python train.py --n_layer=10 --d_model=64 --n_head=2 --n_kv_head=2 --head_dim=32 --d_mlp=256 --vocab_size=8192 --activation="silu" --norm="rmsnorm" --norm_place="pre" --norm_eps=1e-06 --positions="rope" --rope_base=1020.0 --rope_fraction=0.5 --qk_norm=true --attn_scale=0.248 --bias="none" --tie_embeddings=false --parallel_block=false --extras=["local attention windows", "gated attention", "value embeddings", "hashed n-gram embeddings", "a smear gate", "an embedding shortcut", "learned residual scales", "skips across layers", "capped logits"] --init="uniform" --init_std_qkv=0.0866 --init_std_o=0.0866 --init_std_up=0.0866 --init_std_down=0.0 --optimizer="adamw" --lr=0.0067 --lr_mult_up=0.832 --beta1=0.9 --beta2=0.98 --lr_head=0.0106 --grad_clip=0.5 --warmup_steps=499 --schedule="wsd" --decay_fraction=0.707 --decay_shape="sqrt" --final_lr_fraction=0.1 --batch_tokens=[16384, 32768, 49152] --seq_len=1024 --doc_mask=true --train_tokens=99370000 --steps=3332 --dataset="wikipedia_en"
Each number is 50 + 12 x the weight over its row's rms, rounded and kept within 0 to 99. Layers, rows and columns count from 0. The size before them is the row's rms in percent of the matrix's.

# down: layer 6 MLP down (transposed), 256x64, rms 0.309, rows 172-218, columns 32-63
# up: layer 6 MLP up, 256x64, rms 0.295, rows 173-218, columns 32-63
down172 095:52 40 40 43 54 54 60 58 67 52 56 47 54 54 36 47 46 61 55 47 38 55 56 61 51 50 55 58 25 42 57 43
up173 087:58 69 58 50 44 33 79 25 33 41 33 70 50 46 40 40 49 62 56 62 80 63 63 57 41 40 50 47 57 44 42 44
down173 089:65 57 59 46 47 52 54 45 34 35 73 55 49 68 51 53 29 72 61 38 48 57 53 54 45 39 56 58 43 60 55 56
up174 123:43 58 36 49 23 52 45 33 55 50 61 62 41 51 59 41 52 52 52 52 51 75 58 37 64 57 68 48 56 64 42 55
down174 128:36 43 44 25 47 70 50 62 73 42 66 47 42 35 78 34 51 45 49 55 42 40 40 46 57 44 48 59 55 40 39 49
up175 106:74 34 57 47 45 47 61 48 65 80 33 71 31 38 49 36 52 54 55 74 49 50 43 43 42 39 53 40 61 35 42 58
down175 115:26 60 37 50 42 50 48 29 39 36 66 46 52 45 40 46 61 31 45 30 65 51 54 51 53 52 63 44 46 73 63 60
up176 098:37 40 36 36 40 46 64 45 51 50 72 37 44 25 34 51 53 65 54 49 58 59 69 54 51 52 43 39 53 50 13 41
down176 096:50 25 52 50 62 42 57 40 47 55 44 66 73 49 46 72 32 74 53 60 38 74 47 29 52 47 62 66 54 33 50 64
up177 100:45 56 40 46 24 59 71 48 51 56 41 53 62 48 39 56 47 56 55 69 34 67 59 44 82 38 46 45 44 55 42 55
down177 107:53 37 65 47 38 52 35 45 44 32 59 44 51 37 46 32 59 35 37 39 60 43 46 42 45 40 58 36 56 44 57 61
up178 101:52 78 45 58 47 39 41 47 51 52 73 64 48 38 42 33 45 62 39 66 66 40 31 27 53 50 62 45 52 45 49 68
down178 102:61 74 49 78 41 44 34 38 34 33 40 38 69 35 34 63 58 54 64 45 50 58 43 59 32 58 47 58 64 64 46 56
up179 102:43 82 43 42 40 37 37 35 38 51 60 54 24 42 51 56 51 54 66 69 57 30 57 42 50 48 51 42 35 56 50 66
down179 093:60 61 52 63 66 53 40 68 71 65 42 38 42 47 57 50 41 52 62 38 45 38 56 56 54 41 53 49 54 23 58 31
up180 095:47 76 48 55 33 55 41 42 32 73 66 42 47 41 44 47 66 50 45 44 53 60 44 48 86 22 44 39 36 37 37 54
down180 090:46 60 39 46 76 60 40 67 37 39 45 46 66 43 51 49 47 46 46 34 58 24 42 46 53 52 59 59 49 39 68 81
up181 082:37 26 50 16 30 64 54 50 30 58 66 33 56 34 55 35 59 47 52 45 45 49 62 59 57 40 54 37 51 41 46 47
down181 088:55 46 41 80 47 54 48 42 59 46 43 58 40 29 48 42 72 32 55 52 46 50 43 37 55 69 59 41 43 59 64 43
up182 088:60 28 51 64 38 35 46 18 53 41 65 64 49 55 48 37 50 74 60 71 35 44 55 51 47 60 57 69 58 37 61 52
down182 090:42 45 41 34 67 75 56 62 72 50 49 33 67 61 77 53 73 37 59 36 35 36 45 61 42 54 45 51 47 44 54 65
up183 092:65 34 40 62 44 33 49 60 30 48 70 66 40 42 62 61 42 59 41 40 43 33 58 61 56 47 49 58 49 42 69 41
down183 094:50 51 60 62 48 51 33 55 65 41 66 34 29 33 59 58 70 57 43 54 46 67 60 57 30 65 57 68 47 47 40 72
up184 105:41 40 53 49 39 62 48 55 42 50 46 42 49 38 51 48 41 53 63 71 66 54 56 54 73 35 73 57 55 53 47 37
down184 103:61 28 51 60 45 69 44 54 52 41 54 39 58 41 53 42 42 22 51 59 60 51 60 65 59 57 60 35 48 66 42 45
up185 092:43 38 33 32 31 39 55 50 42 40 67 36 49 53 38 39 36 54 50 83 58 52 58 48 55 30 40 48 68 43 61 54
down185 079:67 52 59 62 47 56 55 65 68 45 41 37 58 47 42 61 40 27 66 31 50 50 44 64 64 54 28 60 66 62 37 43
up186 094:54 83 38 57 47 58 69 46 46 63 38 48 29 47 34 34 54 58 43 45 67 67 55 58 49 41 58 57 39 58 57 59
down186 089:41 51 59 61 66 78 56 58 44 41 31 45 45 63 56 67 61 30 37 49 45 47 71 45 31 53 41 62 54 35 62 68
up187 091:65 65 61 66 53 34 37 45 50 49 67 68 40 45 52 33 47 45 52 46 55 82 65 55 50 36 41 39 35 54 62 49
down187 095:56 50 55 53 75 61 62 59 39 58 61 41 63 55 38 52 65 84 42 50 53 57 58 55 56 54 70 43 61 43 54 41
up188 090:38 66 53 51 40 52 59 19 31 68 54 66 49 57 63 33 21 62 48 54 52 80 52 42 39 51 54 59 38 48 52 65
down188 082:44 57 49 63 56 66 32 37 61 37 51 37 66 73 44 58 57 60 69 40 45 28 44 50 52 48 52 76 50 42 51 21
up189 115:58 53 38 44 34 58 48 41 54 60 60 68 49 55 33 45 65 49 83 41 49 46 57 29 75 59 54 56 53 38 52 49
down189 118:45 45 47 48 34 39 57 61 50 42 43 46 67 70 59 45 65 51 83 38 51 38 47 35 53 64 57 54 45 34 66 51
up190 106:44 43 33 25 44 58 54 47 62 67 46 66 49 32 41 46 56 53 52 46 45 58 45 37 68 23 67 50 76 31 44 58
down190 096:65 40 62 60 53 46 64 65 36 30 54 50 27 50 58 43 60 58 28 55 60 32 32 51 34 49 32 53 61 66 57 65
up191 099:40 57 16 57 49 63 47 34 54 55 69 55 51 40 49 50 41 50 38 58 45 67 70 52 67 52 50 36 47 40 30 59
down191 099:39 51 68 22 52 62 47 54 29 39 65 45 66 45 58 21 63 43 53 31 45 47 44 61 39 69 53 50 56 48 28 59
up192 106:40 40 46 43 61 64 50 42 66 44 68 54 45 44 50 41 31 57 50 38 32 57 37 75 55 39 68 37 40 42 38 50
down192 094:16 39 39 49 79 66 56 63 52 60 50 40 48 60 55 49 43 38 67 44 37 66 36 53 54 50 59 36 67 47 69 48
up193 087:47 63 55 41 45 55 63 63 37 53 43 45 59 33 57 34 56 55 48 57 51 37 66 45 51 31 54 33 43 49 51 50
down193 087:41 22 50 46 51 50 32 41 62 40 53 43 49 46 50 72 42 41 46 35 37 37 42 56 40 61 33 65 51 98 67 50
up194 099:57 64 37 58 38 62 49 33 61 63 39 38 44 38 74 53 47 44 49 41 32 65 39 65 46 48 56 47 59 47 58 45
down194 089:66 51 50 55 66 51 62 39 63 35 58 44 67 35 55 49 61 52 49 55 39 43 45 44 48 62 37 50 48 50 51 40
up195 101:55 56 39 32 63 34 31 60 54 44 38 53 61 51 38 38 54 77 48 50 52 56 75 58 40 39 51 33 67 43 37 64
down195 100:81 67 71 53 56 67 50 47 57 64 50 43 21 43 27 48 65 67 47 57 38 42 58 51 64 40 41 47 67 67 51 57
up196 082:40 61 61 32 34 67 41 34 46 46 27 44 43 38 40 46 44 62 48 49 74 60 29 55 53 56 68 45 45 41 33 49
down196 078:63 44 46 65 45 34 51 60 71 44 62 62 62 54 51 60 77 32 37 60 42 39 44 42 40 50 41 69 46 62 55 44
up197 090:31 53 45 55 45 47 49 54 56 32 53 56 34 27 26 42 36 38 72 41 68 38 67 43 57 52 64 58 27 45 54 50
down197 090:49 44 46 79 47 54 40 57 68 48 68 34 39 32 47 38 69 41 62 34 34 40 53 44 44 45 61 61 61 54 52 51
up198 096:44 53 32 42 50 45 35 19 50 63 52 79 54 58 70 53 43 30 70 68 48 40 59 52 54 43 56 39 57 48 58 50
down198 099:36 44 48 46 29 55 42 39 60 58 63 51 57 71 44 62 52 80 68 44 45 45 60 60 57 57 50 57 43 65 45 29
up199 101:64 41 34 59 48 39 57 50 53 37 68 64 49 48 60 48 52 50 27 74 64 50 52 55 32 47 50 64 26 53 26 62
down199 094:30 26 24 58 66 63 50 74 69 52 66 46 59 44 61 42 48 55 46 37 24 45 46 54 38 33 45 55 60 63 52 42
up200 094:56 66 37 25 54 65 56 51 46 57 26 65 49 52 50 44 49 62 44 47 76 39 65 68 60 51 71 57 37 64 59 58
down200 089:54 42 58 45 53 52 39 45 67 45 50 46 43 70 58 39 56 52 45 45 41 46 46 50 44 57 35 63 59 52 56 50
up201 091:51 42 60 59 59 42 64 44 33 60 42 71 46 56 62 36 32 65 59 62 63 43 40 33 60 54 54 36 47 29 51 61
down201 084:37 39 41 37 52 62 34 45 72 48 54 55 49 82 40 49 71 48 43 36 47 50 67 61 40 61 43 32 56 49 47 47
up202 108:52 48 29 46 28 48 56 41 36 39 57 58 45 47 50 38 50 46 46 53 63 61 59 54 52 53 65 58 33 47 30 52
down202 119:39 38 58 49 45 56 48 65 58 50 46 56 55 54 59 47 57 81 48 50 56 32 35 42 40 61 52 44 63 33 39 66
up203 080:49 44 34 33 59 63 55 41 57 56 57 50 30 49 56 59 45 61 67 62 53 35 62 77 66 56 24 76 61 66 40 61
down203 083:42 54 45 33 56 58 43 46 47 44 32 58 74 77 59 45 24 72 60 43 62 46 47 48 32 46 70 48 51 36 41 51
up204 119:71 35 47 37 59 58 56 59 23 44 40 66 30 44 42 50 38 45 58 51 49 35 44 57 59 48 54 68 41 45 62 70
down204 119:62 45 63 30 50 59 54 59 58 47 50 33 33 18 46 57 60 43 45 36 53 40 33 62 48 43 36 79 55 52 58 63
up205 107:56 55 44 52 38 39 66 59 41 51 31 46 47 43 49 49 53 62 65 60 40 33 48 52 49 57 57 58 48 49 52 57
down205 109:39 52 64 53 40 50 52 51 36 39 25 39 69 45 37 58 50 23 55 53 56 74 66 57 57 28 48 53 25 44 36 53
up206 096:47 35 19 54 33 58 63 59 52 82 67 45 53 57 49 55 49 63 55 52 51 44 44 59 52 61 35 52 49 52 51 52
down206 095:42 41 55 29 40 51 58 45 36 60 66 34 64 60 61 35 41 47 49 45 45 32 45 47 30 50 54 46 55 64 25 56
up207 106:74 53 39 56 44 52 44 41 53 42 81 67 44 48 38 46 52 77 46 74 55 38 45 62 46 52 53 38 49 54 38 86
down207 099:53 54 55 34 56 59 51 50 71 66 71 30 41 52 48 47 45 49 51 32 54 43 58 52 34 33 41 51 51 46 47 39
up208 101:67 47 37 48 20 56 46 66 60 94 54 48 47 29 61 44 45 40 57 56 30 78 60 51 63 29 55 45 49 41 59 50
down208 090:67 51 43 36 61 38 62 67 52 49 52 50 60 46 70 60 16 37 44 34 40 20 60 80 48 48 41 70 43 65 54 52
up209 075:62 50 25 44 45 53 41 45 45 51 54 51 44 69 53 39 65 64 65 58 44 50 58 36 56 48 37 82 73 58 46 76
down209 076:49 54 44 48 49 44 57 49 68 51 54 51 40 99 43 60 64 59 57 40 51 35 55 43 40 49 49 34 30 40 62 50
up210 088:29 38 54 43 45 44 38 26 53 58 32 51 63 34 39 45 37 48 26 79 43 50 56 67 43 58 44 56 43 61 51 49
down210 083:58 56 68 47 35 56 56 42 43 27 33 53 56 60 31 56 46 75 33 49 33 42 51 54 42 54 36 54 50 52 50 52
up211 120:62 55 54 47 36 15 66 47 43 51 71 44 57 45 35 56 48 47 58 65 60 68 75 47 46 36 34 52 65 29 59 60
down211 119:33 56 59 48 36 42 59 63 43 68 46 26 56 20 51 56 48 27 42 53 42 67 53 43 37 47 61 60 57 43 49 66
up212 104:55 59 29 55 37 49 48 48 46 42 56 50 56 31 30 39 48 32 54 60 55 69 69 71 66 43 56 58 51 64 39 60
down212 102:56 58 43 65 44 47 72 46 56 44 47 57 51 58 48 52 67 05 60 44 41 68 52 71 55 74 45 58 51 63 48 45
up213 098:72 44 50 48 45 67 72 52 43 58 44 51 57 32 68 28 44 60 67 53 55 56 76 52 66 34 38 64 51 53 39 59
down213 101:54 40 42 74 62 61 33 38 47 49 44 47 58 37 62 43 54 57 36 47 53 37 56 35 43 46 72 32 41 37 66 34
up214 096:55 54 53 43 16 53 58 40 42 45 54 44 53 35 46 22 45 35 49 49 56 69 55 46 46 25 62 35 41 52 32 51
down214 095:37 60 44 52 67 60 48 64 55 45 40 29 48 70 65 78 48 60 56 56 46 39 51 56 50 45 37 52 53 54 59 65
up215 098:54 58 21 51 47 44 44 37 41 64 65 44 26 49 26 50 60 62 39 59 55 58 63 41 72 48 52 37 49 47 39 48
down215 098:66 41 63 45 59 59 36 61 59 39 39 35 50 31 69 31 27 48 54 37 41 36 62 47 37 46 45 47 79 50 52 52
up216 103:43 47 32 42 54 22 56 55 45 72 61 59 69 58 38 51 47 71 62 73 54 56 49 63 49 51 49 47 34 47 54 50
down216 111:54 41 64 42 52 67 43 43 55 47 60 43 41 34 46 44 67 42 50 49 53 44 60 35 35 24 60 25 70 37 43 64
up217 109:38 59 30 33 42 69 46 31 46 48 57 61 55 40 44 59 42 40 66 46 40 54 40 43 44 39 71 62 27 52 45 50
down217 102:64 53 45 64 40 39 55 53 55 29 58 61 66 53 47 49 49 54 47 38 66 45 62 53 58 39 47 50 45 58 65 36
up218 100:67 46 39 58 52 44 61 32 47 73 61 53 51 26 57 50 53 53 44 57 74 56 35 51 43 60 60 63 62 50 50 37
down218 096:75 56 60 50 71 59 42 70 63 44 77 50 37 56 56 39 56 47 54 43 54 32 30 65 41 74 49 52 63 53 66 68